From a checkpoint of a small transformer trained on Wikipedia.
Size: 4 heads of 64 (2 for keys and values), 33.8M parameters.
Training: a variant of SOAP for these matrices, 861M tokens.
Each number is 200 + 40 x the weight over its row's rms, rounded and kept within 0 to 999. Layers, rows and columns count from 0. The size before them is the row's rms in percent of the matrix's.

# down: layer 8 MLP down (transposed), 1728x320, rms 0.164, rows 983-1017, columns 256-319
# gate: layer 8 MLP gate, 1728x320, rms 0.183, rows 984-1018, columns 256-319
# up: layer 8 MLP up, 1728x320, rms 0.18, rows 984-1018, columns 256-319
down983,094,252,219,227,207,211,237,267,158,207,251,177,188,174,128,213,221,282,201,241,225,253,149,226,203,212,178,215,205,222,146,202,189,237,182,219,224,260,259,205,136,158,266,230,265,195,204,252,191,221,224,216,220,239,206,250,214,159,213,184,207,235,140,230,202
gate984,094,201,219,178,216,244,223,215,236,221,191,182,234,164,222,151,253,243,176,204,239,227,101,215,147,235,225,172,196,211,145,235,252,163,181,256,120,224,196,192,165,203,218,147,172,222,134,230,168,52,215,222,229,221,215,209,230,154,220,121,154,212,271,164,230
up984,094,210,232,169,186,205,166,199,168,209,199,197,152,152,205,204,128,206,262,224,215,185,262,184,141,254,133,276,163,151,215,177,218,189,206,219,216,223,200,158,236,148,233,214,217,169,157,145,212,201,254,259,153,300,140,226,273,201,179,224,133,270,221,251,212
down984,096,249,148,248,131,249,230,201,213,195,222,179,172,249,214,275,305,191,144,110,216,203,162,243,245,197,230,140,243,213,248,183,265,198,183,248,210,190,195,124,155,161,153,186,232,242,254,148,236,258,196,238,283,159,209,189,156,172,236,241,185,210,179,116,260
gate985,096,203,166,156,180,238,275,272,230,177,117,220,193,176,223,136,229,201,177,246,178,210,238,167,254,121,213,173,127,248,260,188,300,186,173,127,215,216,205,217,181,207,195,146,167,191,160,227,273,227,151,190,166,216,209,252,153,178,285,174,189,244,185,204,188
up985,091,206,188,264,260,150,190,190,230,205,192,216,204,203,140,271,216,277,181,146,181,181,157,177,199,212,196,238,255,176,161,242,111,171,267,252,154,232,186,193,189,166,265,195,216,162,255,238,165,256,236,190,227,218,236,155,286,205,152,203,189,171,207,272,260
down985,095,217,180,205,220,203,179,210,243,165,222,146,214,218,205,289,196,196,242,297,205,216,221,168,257,158,221,152,76,112,208,180,214,224,215,225,195,235,268,232,215,229,133,213,198,226,239,246,184,158,176,221,271,200,259,174,205,222,259,208,213,114,207,189,161
gate986,090,167,233,262,149,200,217,249,216,183,247,185,253,141,261,244,174,198,221,159,148,192,168,194,182,250,179,198,152,221,187,278,230,210,229,128,201,126,187,160,180,253,219,183,169,173,214,178,230,237,184,165,187,255,186,229,196,196,191,211,217,241,195,154,258
up986,099,217,182,180,240,199,218,296,227,216,211,181,214,190,287,167,178,210,155,120,218,176,247,196,174,136,229,204,232,244,194,208,209,200,136,176,108,204,239,196,165,224,240,160,172,163,184,175,171,203,220,214,189,269,191,137,198,138,221,180,162,180,169,164,178
down986,101,186,121,203,165,213,234,207,222,186,166,178,262,231,282,175,153,219,162,162,208,196,147,143,163,274,169,186,272,171,196,101,249,227,111,211,274,199,223,190,153,161,209,165,162,106,136,217,197,150,217,175,229,185,202,210,223,294,219,214,207,181,194,127,166
gate987,094,139,200,204,142,194,152,162,162,218,203,135,223,166,188,219,193,225,169,239,119,148,186,209,237,191,149,124,179,236,197,232,241,171,169,207,197,233,227,293,169,268,214,167,235,224,195,183,154,197,185,285,143,226,128,172,153,227,173,261,139,180,230,264,253
up987,092,213,153,218,279,278,239,178,231,149,207,119,193,126,190,185,171,178,152,148,197,142,258,159,234,134,197,195,259,278,153,148,225,185,186,236,169,260,209,235,199,211,200,132,160,245,149,146,195,175,193,288,212,216,259,174,98,180,204,281,179,193,149,202,256
down987,093,234,260,256,180,246,277,242,220,205,184,221,161,210,268,129,243,181,235,233,221,217,161,217,189,264,218,169,209,240,204,234,232,225,143,189,217,126,162,225,281,151,247,155,181,203,228,230,267,161,180,226,216,218,137,193,186,193,189,191,167,161,214,234,150
gate988,098,189,195,172,180,220,197,183,212,245,167,218,146,203,224,173,147,240,214,234,171,238,165,147,141,277,222,218,213,174,245,229,227,173,197,229,144,190,200,193,104,210,209,154,198,148,240,178,220,206,197,184,242,246,196,166,248,122,198,205,221,202,188,191,202
up988,103,262,221,228,196,261,301,178,227,195,180,254,212,168,155,205,220,194,191,177,158,263,182,213,183,182,243,149,131,253,211,162,154,199,224,155,209,211,170,239,238,218,217,212,253,210,182,193,93,193,199,192,105,182,160,164,269,124,175,213,231,244,190,255,196
down988,107,318,191,191,170,219,233,191,194,186,151,268,214,205,203,169,198,263,240,205,209,267,261,137,241,184,207,161,139,237,143,110,212,181,225,194,193,193,211,191,199,230,207,166,191,191,132,164,103,214,210,206,172,145,208,152,249,218,197,196,247,286,204,244,172
gate989,098,269,200,230,208,174,195,206,164,186,206,190,147,158,196,175,110,188,227,191,244,212,158,177,216,266,237,117,202,189,206,235,236,211,222,163,184,239,231,177,115,197,179,223,221,234,221,194,182,95,184,234,211,189,237,198,180,184,221,256,214,210,245,215,228
up989,100,266,200,192,149,291,159,185,222,193,180,193,240,142,190,191,164,208,160,186,212,238,196,224,178,204,214,131,180,204,157,285,237,206,197,186,149,135,209,197,181,195,253,181,142,282,189,204,184,205,220,220,235,176,175,162,227,131,211,215,172,275,177,175,197
down989,094,124,191,225,216,175,180,208,234,197,184,216,195,194,168,178,192,174,233,138,311,200,267,169,139,92,218,185,220,164,209,167,182,166,251,246,191,170,231,227,227,210,210,262,202,217,193,183,196,232,296,138,241,166,220,213,154,207,182,247,186,166,184,186,158
gate990,097,209,120,211,135,229,248,178,200,193,119,144,188,253,200,167,199,175,243,178,174,266,195,185,177,189,153,131,168,217,120,191,187,230,261,253,187,197,197,215,152,121,210,224,148,262,284,196,250,205,172,242,228,244,193,143,128,177,188,172,196,163,275,178,163
up990,096,218,197,216,171,177,218,166,242,207,234,219,191,185,244,231,193,235,224,225,90,228,187,245,172,263,115,244,131,283,241,193,237,108,135,208,274,178,220,238,108,102,132,191,200,250,180,147,88,232,197,216,161,217,195,120,182,141,184,188,189,128,170,190,235
down990,096,263,134,192,203,172,221,145,174,144,179,280,115,209,259,186,231,222,199,201,145,184,174,208,202,218,205,143,147,191,240,207,142,199,92,236,201,182,214,217,218,225,271,278,303,215,205,236,118,235,161,159,211,173,192,192,178,210,155,186,171,232,153,280,231
gate991,102,194,253,135,238,262,213,210,296,110,252,248,258,172,209,131,142,242,143,267,246,167,167,221,209,147,167,203,145,204,220,271,264,146,207,200,178,242,175,136,147,286,204,249,287,140,162,132,159,219,286,239,259,183,215,229,252,158,185,99,194,197,199,193,242
up991,100,139,135,251,155,156,144,139,172,196,243,234,186,231,194,154,209,211,217,171,266,247,147,155,176,163,180,233,229,199,125,259,158,234,165,153,222,204,236,155,258,145,193,316,209,181,239,245,193,201,170,228,221,168,198,204,191,204,237,213,196,265,130,202,135
down991,104,199,212,192,204,135,195,163,252,254,169,243,191,260,271,223,248,190,160,184,195,171,202,202,188,243,147,161,238,215,151,209,223,141,182,135,233,142,122,201,184,203,110,190,214,139,146,190,204,209,217,199,281,247,191,173,221,201,194,101,243,209,178,228,148
gate992,098,249,177,172,181,179,231,185,204,170,172,234,138,162,223,112,192,171,179,157,203,177,212,215,256,211,182,169,182,189,160,182,150,200,174,168,148,149,239,187,178,193,192,212,178,202,223,209,216,199,205,218,233,161,196,189,188,227,149,289,148,116,132,250,220
up992,102,172,194,286,201,170,208,254,194,139,216,140,218,190,171,212,160,231,175,193,237,219,189,246,110,205,175,167,223,211,215,225,193,271,219,264,277,255,173,176,138,167,171,180,283,189,132,233,206,168,163,145,288,163,217,153,144,206,251,174,185,172,187,161,195
down992,095,212,158,219,148,208,204,144,231,253,185,232,229,195,169,151,209,165,292,207,196,201,209,238,280,219,100,214,170,173,201,173,246,199,177,153,197,237,163,228,177,216,190,176,177,168,271,222,116,193,206,212,204,174,228,196,202,195,240,208,209,166,206,220,220
gate993,104,168,241,231,175,211,169,217,245,143,137,185,211,220,168,211,203,205,186,201,246,215,140,219,185,204,187,146,158,136,277,187,236,238,294,225,143,204,296,276,222,248,196,165,240,137,253,149,219,188,215,191,242,171,205,208,260,167,182,254,179,246,160,195,187
up993,096,224,224,189,133,172,236,131,101,275,148,224,211,209,181,123,225,173,181,151,124,210,226,244,217,212,206,210,171,225,195,159,211,111,126,181,153,185,223,202,226,205,213,172,221,243,249,174,189,240,224,189,187,195,193,179,186,214,177,238,223,157,189,314,107
down993,103,170,125,263,162,160,242,228,188,231,162,227,183,192,184,175,227,180,249,147,193,169,188,206,246,193,79,194,224,164,178,212,161,189,318,192,187,206,273,168,202,126,236,195,228,126,186,215,246,182,170,212,225,196,178,162,208,190,143,261,235,155,163,196,192
gate994,108,166,227,207,202,276,173,300,210,179,281,218,189,219,232,262,148,209,222,205,192,163,201,182,227,194,148,121,234,200,253,150,233,174,207,203,189,200,207,198,167,215,101,187,217,124,212,250,205,278,188,213,220,152,184,151,178,217,273,171,218,166,150,192,180
up994,103,133,185,216,164,145,248,244,234,280,200,232,288,222,145,199,216,222,212,250,205,196,227,159,229,167,223,243,249,129,157,136,267,211,225,195,181,135,213,204,229,153,184,171,193,120,203,219,218,195,246,256,224,251,201,218,221,200,237,99,267,181,179,207,176
down994,104,119,176,150,143,241,183,237,156,217,140,279,151,162,190,217,209,165,172,254,148,162,257,208,279,165,241,189,223,229,217,213,124,188,114,260,156,235,194,266,252,172,205,234,189,198,153,146,201,272,156,213,179,161,223,190,228,178,174,167,174,194,194,168,230
gate995,101,183,246,214,238,268,222,130,135,161,151,235,224,161,222,235,199,181,215,246,232,227,110,141,211,210,268,212,212,186,144,212,184,207,227,245,200,218,260,193,250,184,237,277,189,212,156,247,216,216,196,260,219,179,245,146,182,229,233,227,208,200,231,178,238
up995,101,272,194,185,205,147,192,128,180,243,185,247,285,228,209,147,204,218,237,156,245,191,141,216,169,198,249,210,133,202,199,173,223,238,190,206,232,171,212,241,227,237,178,266,244,142,251,168,154,193,187,190,219,201,208,220,302,272,113,260,198,177,208,212,200
down995,099,146,152,142,227,154,232,170,291,265,202,269,238,265,216,199,189,232,222,215,217,154,148,190,208,177,185,166,213,241,195,128,154,262,219,194,274,214,232,210,256,185,240,174,176,200,130,101,155,153,168,143,227,219,175,253,184,199,130,200,199,281,176,195,171
gate996,100,190,121,124,216,301,201,188,213,282,170,134,207,136,240,204,174,213,214,188,233,198,199,168,272,193,174,264,198,165,191,170,223,147,218,250,176,235,161,273,157,214,198,182,149,123,87,225,206,153,217,264,261,194,255,168,158,168,183,223,204,223,211,183,202
up996,102,156,159,200,177,128,261,197,286,112,271,223,161,172,214,201,176,210,194,219,217,159,261,202,146,225,181,196,235,175,199,222,138,186,144,152,151,231,192,230,231,220,239,227,247,168,163,168,233,289,203,299,248,146,212,197,205,197,219,198,220,196,245,194,167
down996,104,200,122,220,188,209,166,233,220,255,101,225,177,268,211,179,193,263,205,124,162,196,169,213,159,174,182,203,281,167,231,245,178,267,193,278,115,153,226,207,180,199,221,174,172,238,233,241,266,229,210,173,155,225,233,232,248,170,167,261,139,163,236,192,192
gate997,100,249,142,206,219,113,118,224,122,231,182,131,189,227,186,148,217,270,224,170,121,169,196,218,240,174,205,149,167,103,191,208,161,203,185,219,260,252,143,193,123,223,141,168,115,203,171,280,215,276,167,227,241,201,217,213,199,188,322,256,145,185,196,182,256
up997,098,163,151,164,198,134,214,249,166,141,183,96,177,194,162,220,181,158,274,142,138,196,243,222,185,119,198,207,196,193,211,224,156,270,165,244,169,207,279,217,191,173,234,144,209,253,187,231,169,202,206,231,239,222,224,181,219,236,215,175,201,206,146,177,298
down997,092,141,194,168,210,149,185,208,161,218,231,195,187,218,179,192,220,207,145,144,209,177,114,178,221,191,160,209,140,219,184,246,227,247,223,183,143,154,237,216,171,174,275,196,242,225,199,247,197,158,281,169,189,276,220,223,200,187,227,276,214,142,174,149,201
gate998,094,156,233,166,150,141,264,199,222,146,148,186,68,223,258,272,214,250,231,176,169,219,266,207,201,208,158,198,179,236,197,202,239,182,233,217,240,181,223,187,219,239,234,202,174,248,188,252,267,180,192,186,229,198,137,221,175,149,267,181,237,151,192,194,215
up998,093,180,173,231,238,196,137,178,222,269,212,199,161,135,158,146,203,196,230,197,197,243,192,244,217,176,175,189,191,238,252,113,241,162,179,187,148,156,190,198,174,149,287,166,269,212,210,213,163,209,216,214,146,261,200,236,226,140,74,173,101,184,201,249,173
down998,098,247,221,200,253,225,202,213,248,196,213,163,234,222,200,144,207,235,319,214,238,212,234,270,260,157,229,226,188,218,270,233,104,155,205,184,136,182,143,194,192,188,202,245,185,219,219,223,166,186,290,198,219,268,199,142,194,92,236,210,224,204,173,138,199
gate999,092,170,325,160,187,178,206,190,272,229,210,170,298,255,203,187,226,230,189,174,235,168,222,179,249,171,190,295,129,200,222,220,216,250,148,161,130,177,202,144,231,243,226,191,245,212,141,198,235,256,190,125,215,159,172,225,219,180,203,156,157,185,226,217,181
up999,098,177,219,197,206,225,161,170,189,222,123,209,198,211,223,264,179,225,230,273,203,146,236,164,198,126,212,213,173,267,215,199,185,248,255,223,132,184,214,142,248,243,228,166,193,181,127,248,231,299,202,114,201,209,208,241,197,166,300,151,169,198,164,179,286
down999,096,230,127,272,237,198,254,245,117,170,192,211,161,221,175,166,203,195,125,171,222,194,207,209,195,192,176,212,156,213,173,224,227,174,201,161,239,177,224,114,226,175,102,247,138,202,224,205,194,206,238,151,272,118,300,200,86,213,270,203,268,155,230,256,255
gate1000,103,196,175,185,193,230,124,156,198,170,248,209,215,225,163,229,223,167,181,190,246,151,257,282,219,139,142,171,179,150,216,146,92,158,205,180,147,204,181,204,220,226,204,185,158,127,221,241,195,243,170,231,234,281,245,190,148,221,229,171,168,160,195,213,204
up1000,104,199,179,226,257,239,152,136,194,158,141,187,192,232,193,199,259,154,224,217,236,192,235,254,204,228,204,202,196,153,208,115,155,222,247,210,119,252,282,245,220,173,248,211,145,187,180,317,158,172,202,260,222,181,258,251,151,259,212,208,202,215,193,160,230
down1000,095,145,213,259,235,144,224,234,178,228,178,202,254,196,214,241,184,203,225,204,147,206,223,248,250,267,104,235,265,226,214,113,258,188,211,227,286,195,178,148,136,162,211,226,219,161,227,174,185,270,170,197,220,148,235,196,152,228,162,128,259,164,167,209,149
gate1001,091,231,201,180,202,230,190,236,176,245,214,213,219,220,159,224,206,203,171,199,224,258,224,156,53,143,197,221,186,262,257,176,226,245,225,225,183,154,218,210,156,81,218,202,172,247,212,184,197,230,186,163,189,278,206,209,138,230,180,159,295,157,223,206,181
up1001,093,237,223,209,222,238,195,227,184,135,207,207,188,262,178,145,262,127,179,159,174,244,214,156,131,186,234,232,191,213,229,139,225,228,264,224,211,223,255,124,135,96,240,144,267,161,228,181,182,212,184,204,193,288,141,248,202,187,162,192,200,202,238,229,161
down1001,099,233,240,148,252,246,173,262,282,165,216,259,154,197,196,259,144,198,241,190,171,219,200,181,119,163,128,191,182,172,260,214,269,165,201,220,175,189,269,176,220,287,232,159,168,165,164,117,251,243,133,253,191,202,220,223,242,187,228,176,213,251,185,235,239
gate1002,097,177,184,159,214,285,221,156,209,182,120,206,227,175,157,147,188,202,169,248,227,193,231,165,117,150,279,126,145,180,132,234,244,165,263,192,230,187,213,219,199,216,215,248,172,266,211,189,201,149,247,159,226,273,161,184,254,153,214,224,219,131,221,146,228
up1002,101,167,256,214,186,116,195,161,210,251,207,156,238,179,239,181,192,232,182,163,162,234,233,212,211,249,143,244,179,156,275,165,164,234,170,219,137,229,230,235,186,271,292,195,186,140,232,171,185,164,187,121,182,193,175,212,221,232,236,226,218,244,265,237,198
down1002,102,258,183,159,254,209,169,227,145,161,160,273,157,216,251,176,199,197,185,134,209,224,195,180,197,274,138,183,224,166,234,147,151,182,183,170,166,207,215,178,146,239,280,179,175,173,232,282,172,151,252,153,224,257,195,249,166,198,260,173,146,228,195,185,182
gate1003,110,249,99,199,204,204,190,181,155,179,220,288,236,219,213,256,224,225,129,205,148,148,204,130,246,198,348,145,122,140,159,137,141,192,206,184,212,204,270,167,176,196,238,168,223,171,202,231,171,266,198,252,187,198,169,173,201,155,139,234,202,108,206,238,105
up1003,108,213,142,179,207,183,207,217,148,216,199,217,150,269,278,213,153,239,213,221,211,175,163,167,196,212,155,185,157,188,146,134,181,215,222,232,196,202,217,220,217,241,191,124,171,195,185,246,242,242,205,230,216,126,253,155,144,219,222,154,179,223,203,157,238
down1003,103,172,220,215,204,194,205,176,168,212,170,155,276,203,272,166,209,194,197,189,213,195,181,151,158,231,150,184,196,205,189,138,193,135,208,190,251,211,230,228,213,159,247,241,221,219,196,194,167,239,175,239,212,172,165,149,247,141,141,254,138,27,180,178,154
gate1004,107,199,216,187,269,169,246,147,168,171,186,195,193,202,137,265,202,169,172,203,205,253,205,133,217,173,237,199,133,189,169,217,226,150,258,211,192,151,195,186,182,143,180,180,237,189,220,193,227,172,189,224,174,221,131,241,184,223,199,252,204,200,160,190,142
up1004,113,249,239,180,210,306,88,197,219,148,285,254,225,211,170,226,212,120,146,155,144,190,181,172,224,210,246,210,153,262,226,210,152,116,165,246,238,172,230,177,192,269,176,268,232,131,200,272,167,183,152,212,213,201,183,223,289,218,189,208,207,216,203,217,191
down1004,109,235,256,223,175,219,165,74,209,257,275,168,230,199,157,188,175,156,217,172,168,186,240,259,226,136,228,244,267,185,196,200,190,232,133,293,227,197,207,133,259,215,219,215,237,209,183,190,211,179,214,218,235,197,255,236,225,164,226,197,181,156,240,261,122
gate1005,103,195,138,250,200,235,238,193,220,157,161,196,256,218,232,279,141,194,214,175,183,198,169,230,204,180,210,225,211,208,209,207,190,196,218,179,208,203,204,218,189,103,197,151,178,265,226,200,226,141,183,167,250,284,275,137,154,152,207,190,181,218,220,194,96
up1005,100,225,165,178,232,228,180,172,172,175,231,191,215,227,267,268,185,215,222,189,233,232,267,203,278,198,174,191,153,170,205,170,185,194,286,127,285,226,228,188,191,198,177,158,166,175,245,157,237,179,172,237,91,279,195,245,183,270,207,207,218,232,191,176,221
down1005,101,227,178,214,188,215,239,186,207,227,145,240,225,295,252,226,221,200,256,143,158,216,91,141,193,187,216,236,182,222,148,150,244,288,218,216,225,216,223,271,279,265,191,171,248,206,224,273,243,191,231,165,223,169,212,149,208,207,150,190,147,150,187,211,171
gate1006,101,256,210,186,154,267,203,167,252,254,84,177,237,154,238,186,229,191,245,230,177,187,224,252,280,115,201,143,188,160,267,195,155,241,206,140,170,160,217,173,161,234,192,250,149,147,141,174,152,231,219,184,185,193,251,132,173,162,183,227,206,300,187,148,255
up1006,103,185,182,204,213,118,172,181,205,196,217,293,218,239,169,175,222,202,172,167,173,197,188,151,221,228,266,234,205,191,211,160,190,236,148,232,263,200,200,214,229,258,219,239,261,235,213,197,235,227,194,258,165,170,237,161,196,259,259,226,224,179,209,236,98
down1006,099,208,175,203,139,186,159,199,227,221,209,241,179,207,158,148,222,198,233,166,207,224,296,281,142,158,198,183,287,274,197,142,184,266,251,204,276,259,168,202,182,220,196,141,210,172,176,210,300,210,183,191,192,247,246,200,170,180,224,174,268,174,166,161,267
gate1007,089,198,177,249,163,185,236,193,160,232,284,257,216,231,194,147,234,228,174,233,126,96,195,275,101,178,242,254,190,176,199,220,264,200,137,266,189,158,218,235,227,134,200,207,183,182,158,185,126,187,193,177,182,196,279,219,246,200,161,113,197,120,88,206,159
up1007,092,164,240,218,166,243,234,235,217,256,167,285,184,193,192,242,158,199,209,183,150,212,195,195,170,209,143,171,215,168,274,166,163,179,145,179,217,184,252,179,235,185,153,165,199,203,271,166,275,232,187,174,219,177,263,171,144,220,205,182,195,196,236,231,236
down1007,098,230,186,156,149,215,168,166,215,199,201,181,223,162,233,165,187,233,208,168,179,194,297,241,182,273,197,186,205,182,187,228,209,227,187,214,208,261,187,199,232,199,266,112,179,223,144,251,193,223,192,250,209,178,207,167,196,148,172,153,244,214,186,169,191
gate1008,096,160,183,289,153,212,248,208,203,177,216,179,219,232,130,181,284,148,187,134,227,219,142,202,260,185,274,99,195,232,207,246,199,176,207,160,256,173,164,178,172,214,244,217,257,278,200,213,114,196,178,115,135,187,156,259,175,248,244,233,193,192,188,227,225
up1008,092,186,131,156,194,256,219,209,221,141,211,155,209,207,173,206,207,158,213,215,245,141,237,186,155,243,138,203,174,188,222,186,155,170,254,147,177,191,230,204,199,258,197,84,139,149,187,213,209,224,218,214,154,179,142,211,173,237,256,197,288,185,176,141,211
down1008,101,128,170,229,170,214,242,254,203,256,171,214,199,227,190,241,184,141,199,247,244,131,211,151,255,211,283,181,213,207,210,206,125,142,248,145,203,184,210,166,208,244,225,208,224,177,146,138,227,160,161,240,182,262,166,156,185,228,153,221,242,232,101,167,126
gate1009,102,244,259,183,196,131,185,152,165,183,192,213,180,188,149,152,232,177,185,294,213,191,182,118,157,266,181,248,215,198,169,192,192,183,180,210,165,260,187,225,172,136,221,211,237,189,212,215,117,162,193,190,247,166,183,157,156,172,213,159,211,134,236,304,83
up1009,104,149,215,138,110,164,212,157,195,277,210,271,202,255,220,193,195,229,205,273,222,171,203,176,184,261,168,251,188,194,233,271,199,94,278,215,205,197,189,156,226,157,243,189,235,249,193,128,158,181,166,218,85,138,177,241,233,207,225,139,231,221,150,215,224
down1009,102,100,212,223,206,218,214,201,173,217,230,127,172,200,212,199,251,222,223,175,188,197,208,125,162,288,237,221,209,186,252,169,159,263,195,202,182,164,141,199,201,255,236,288,181,221,96,191,172,190,185,203,202,222,242,214,257,235,181,91,138,155,142,238,233
gate1010,096,241,289,242,276,209,166,215,216,160,193,260,174,208,154,217,171,174,233,155,133,210,231,199,208,193,190,159,198,296,166,200,247,149,118,276,230,206,193,249,155,193,194,176,229,222,217,225,177,246,176,256,304,142,198,213,233,236,186,178,180,174,268,196,257
up1010,100,159,212,244,211,195,221,203,195,170,167,219,153,230,174,251,244,189,251,176,219,276,291,142,177,204,178,183,231,222,98,216,256,239,235,181,189,221,236,222,188,171,274,253,139,238,213,215,263,133,195,174,254,166,208,147,158,193,257,230,162,92,222,217,276
down1010,100,162,128,176,183,167,207,129,200,198,205,245,248,215,259,210,232,113,186,180,191,218,273,188,174,207,172,231,187,243,180,214,198,189,199,256,233,156,183,239,198,137,189,204,199,228,258,245,165,185,192,144,199,227,254,151,197,198,243,288,209,195,237,203,201
gate1011,095,149,187,215,197,264,147,136,203,193,254,265,299,202,262,223,240,204,213,194,170,226,246,135,199,229,267,205,241,227,167,241,148,193,159,253,240,261,200,179,175,233,211,185,192,167,170,180,93,235,254,232,215,229,175,146,247,291,198,195,218,240,170,173,227
up1011,104,228,219,162,194,180,196,266,222,256,164,212,139,249,141,168,165,223,192,178,257,175,199,228,226,168,117,217,167,184,244,176,229,185,231,186,176,112,193,189,213,207,159,270,269,242,252,240,221,179,155,174,200,185,215,196,172,71,201,188,164,187,193,238,201
down1011,096,161,203,179,215,176,146,248,247,272,195,185,279,178,211,235,245,147,244,203,245,184,237,245,258,263,244,167,196,242,149,236,190,235,206,152,196,204,217,246,190,211,218,169,186,141,197,143,214,199,185,200,221,190,153,154,161,220,191,122,205,237,144,225,247
gate1012,107,189,160,193,287,253,211,174,236,155,120,220,153,268,205,243,210,187,182,205,236,233,253,176,209,195,173,173,157,193,242,153,156,106,201,218,219,304,179,188,202,143,183,173,228,221,239,109,192,276,146,235,249,186,174,156,177,169,181,203,208,195,158,198,239
up1012,102,225,197,181,208,200,228,231,156,187,222,145,120,202,179,230,235,238,245,242,168,260,190,184,147,155,161,209,214,174,179,194,155,156,238,217,235,135,234,221,174,165,285,231,179,196,260,176,188,278,168,219,261,172,199,196,219,189,244,201,191,176,233,212,172
down1012,104,177,160,195,221,191,169,243,192,184,151,166,161,214,226,247,172,224,237,212,260,263,260,192,269,195,218,210,272,221,147,213,150,183,234,200,254,174,193,195,215,133,209,195,216,237,204,155,214,208,206,251,207,168,233,142,179,247,240,174,130,167,144,185,228
gate1013,099,192,265,186,190,186,205,169,175,139,181,251,226,124,211,191,211,236,180,187,245,165,139,235,165,191,258,221,178,223,203,199,150,180,204,269,215,210,216,267,303,245,200,132,232,213,209,220,189,259,121,182,226,184,265,150,228,196,199,216,210,221,212,180,167
up1013,094,249,190,182,180,183,214,257,173,167,178,126,216,255,226,241,170,136,204,129,226,238,251,161,220,206,226,202,189,184,238,227,185,155,79,165,173,156,288,196,174,174,202,250,186,159,112,192,102,194,191,206,241,272,155,160,233,228,271,238,258,214,145,154,232
down1013,102,219,195,166,260,205,167,195,195,167,225,172,150,254,187,204,182,117,208,100,202,195,251,161,124,156,259,244,200,227,178,256,172,125,145,176,217,252,209,309,135,211,233,234,159,296,171,168,242,157,223,205,158,204,166,151,205,172,200,170,151,198,263,197,202
gate1014,095,134,215,213,233,145,76,208,189,204,184,228,200,175,185,215,170,202,189,188,226,229,179,185,258,211,139,190,157,191,207,108,154,122,251,192,151,205,262,174,113,251,125,194,166,210,249,136,237,214,209,157,201,173,194,225,204,169,213,232,161,168,243,231,205
up1014,100,233,231,160,253,200,152,209,211,141,217,153,233,152,205,143,114,237,193,179,190,228,223,237,217,188,179,151,155,208,205,102,270,119,165,206,217,201,235,173,215,191,191,155,181,126,194,216,178,248,152,177,223,158,218,218,216,176,250,235,192,208,199,169,179
down1014,102,199,165,200,201,236,298,260,203,145,151,148,191,137,205,232,195,241,202,210,145,245,250,161,188,205,222,120,204,184,237,176,287,174,223,178,225,236,229,232,174,153,190,259,208,184,224,215,248,187,166,217,275,214,197,254,193,207,190,208,177,271,183,189,266
gate1015,108,208,263,245,196,202,226,193,240,204,124,205,235,198,202,191,227,242,186,189,212,168,165,201,170,184,250,281,201,258,164,201,202,214,211,184,237,188,151,194,151,184,185,202,223,201,161,212,176,273,173,167,225,182,228,258,193,136,148,251,241,145,239,214,209
up1015,107,201,223,220,213,241,191,254,143,222,246,229,218,179,192,221,217,212,147,159,149,210,214,190,190,166,164,237,216,188,212,175,184,253,143,205,154,240,245,191,134,194,183,268,270,193,196,251,177,262,180,165,217,105,180,216,241,240,90,185,207,162,150,189,207
down1015,101,176,195,149,236,99,207,187,145,244,227,224,220,224,171,235,246,253,216,140,150,194,221,207,274,154,201,216,172,168,286,167,201,92,240,211,199,177,286,160,281,142,249,236,198,141,208,176,182,193,241,186,240,172,90,139,227,217,214,209,261,200,176,189,237
gate1016,099,152,290,138,96,216,243,168,216,223,176,252,188,124,265,159,249,163,201,185,238,284,188,115,165,205,265,212,200,211,212,172,160,180,220,228,181,186,149,133,165,118,232,181,236,194,223,234,126,231,171,162,147,153,210,187,145,224,220,205,158,125,222,162,283
up1016,103,181,140,214,190,170,193,241,152,191,223,228,138,240,176,178,179,249,283,233,223,237,149,249,137,183,167,209,190,145,189,142,204,186,197,198,170,183,130,256,170,178,240,113,160,254,227,163,202,210,278,243,226,285,126,215,217,165,228,201,193,103,189,172,170
down1016,101,247,174,180,191,133,197,124,216,152,208,230,214,79,263,161,217,194,201,137,231,240,118,137,222,199,249,236,217,233,224,244,208,186,251,255,233,165,192,146,186,123,214,199,272,113,285,178,243,158,193,218,191,191,285,236,112,200,207,192,150,241,243,244,245
gate1017,090,141,281,159,217,149,215,141,168,230,198,255,221,220,192,233,217,188,200,175,209,114,204,161,225,273,224,208,200,201,202,222,137,223,291,201,187,174,220,193,163,202,192,249,205,247,197,239,243,183,222,158,250,242,200,192,181,125,242,252,256,154,211,181,132
up1017,095,197,283,238,213,245,268,180,136,202,196,242,232,176,216,276,239,149,217,211,209,214,213,188,185,202,308,231,237,227,249,288,300,142,172,167,181,174,196,190,204,269,187,230,245,147,209,233,184,121,168,174,195,196,239,200,157,181,212,202,199,204,222,178,216
down1017,096,258,219,166,204,220,220,219,177,175,141,244,194,177,233,149,189,245,197,112,135,186,195,241,172,260,228,187,210,289,220,148,137,153,147,129,223,159,306,116,215,216,186,146,181,228,187,213,166,231,173,135,196,175,211,149,133,196,183,194,202,234,268,143,121
gate1018,094,210,198,219,192,224,271,212,197,166,165,207,156,215,163,185,238,250,179,248,117,170,228,201,203,281,203,150,174,147,212,153,193,220,156,155,257,189,166,183,194,170,251,187,184,199,241,220,188,153,188,159,211,192,222,174,159,163,202,192,203,190,203,131,153
up1018,097,243,201,296,271,241,245,255,172,189,243,162,169,119,149,206,250,198,229,231,206,210,200,206,188,232,174,149,228,225,201,252,119,213,154,133,231,239,245,193,198,211,242,169,125,164,212,232,122,151,169,185,163,146,175,176,187,225,260,245,222,140,212,206,232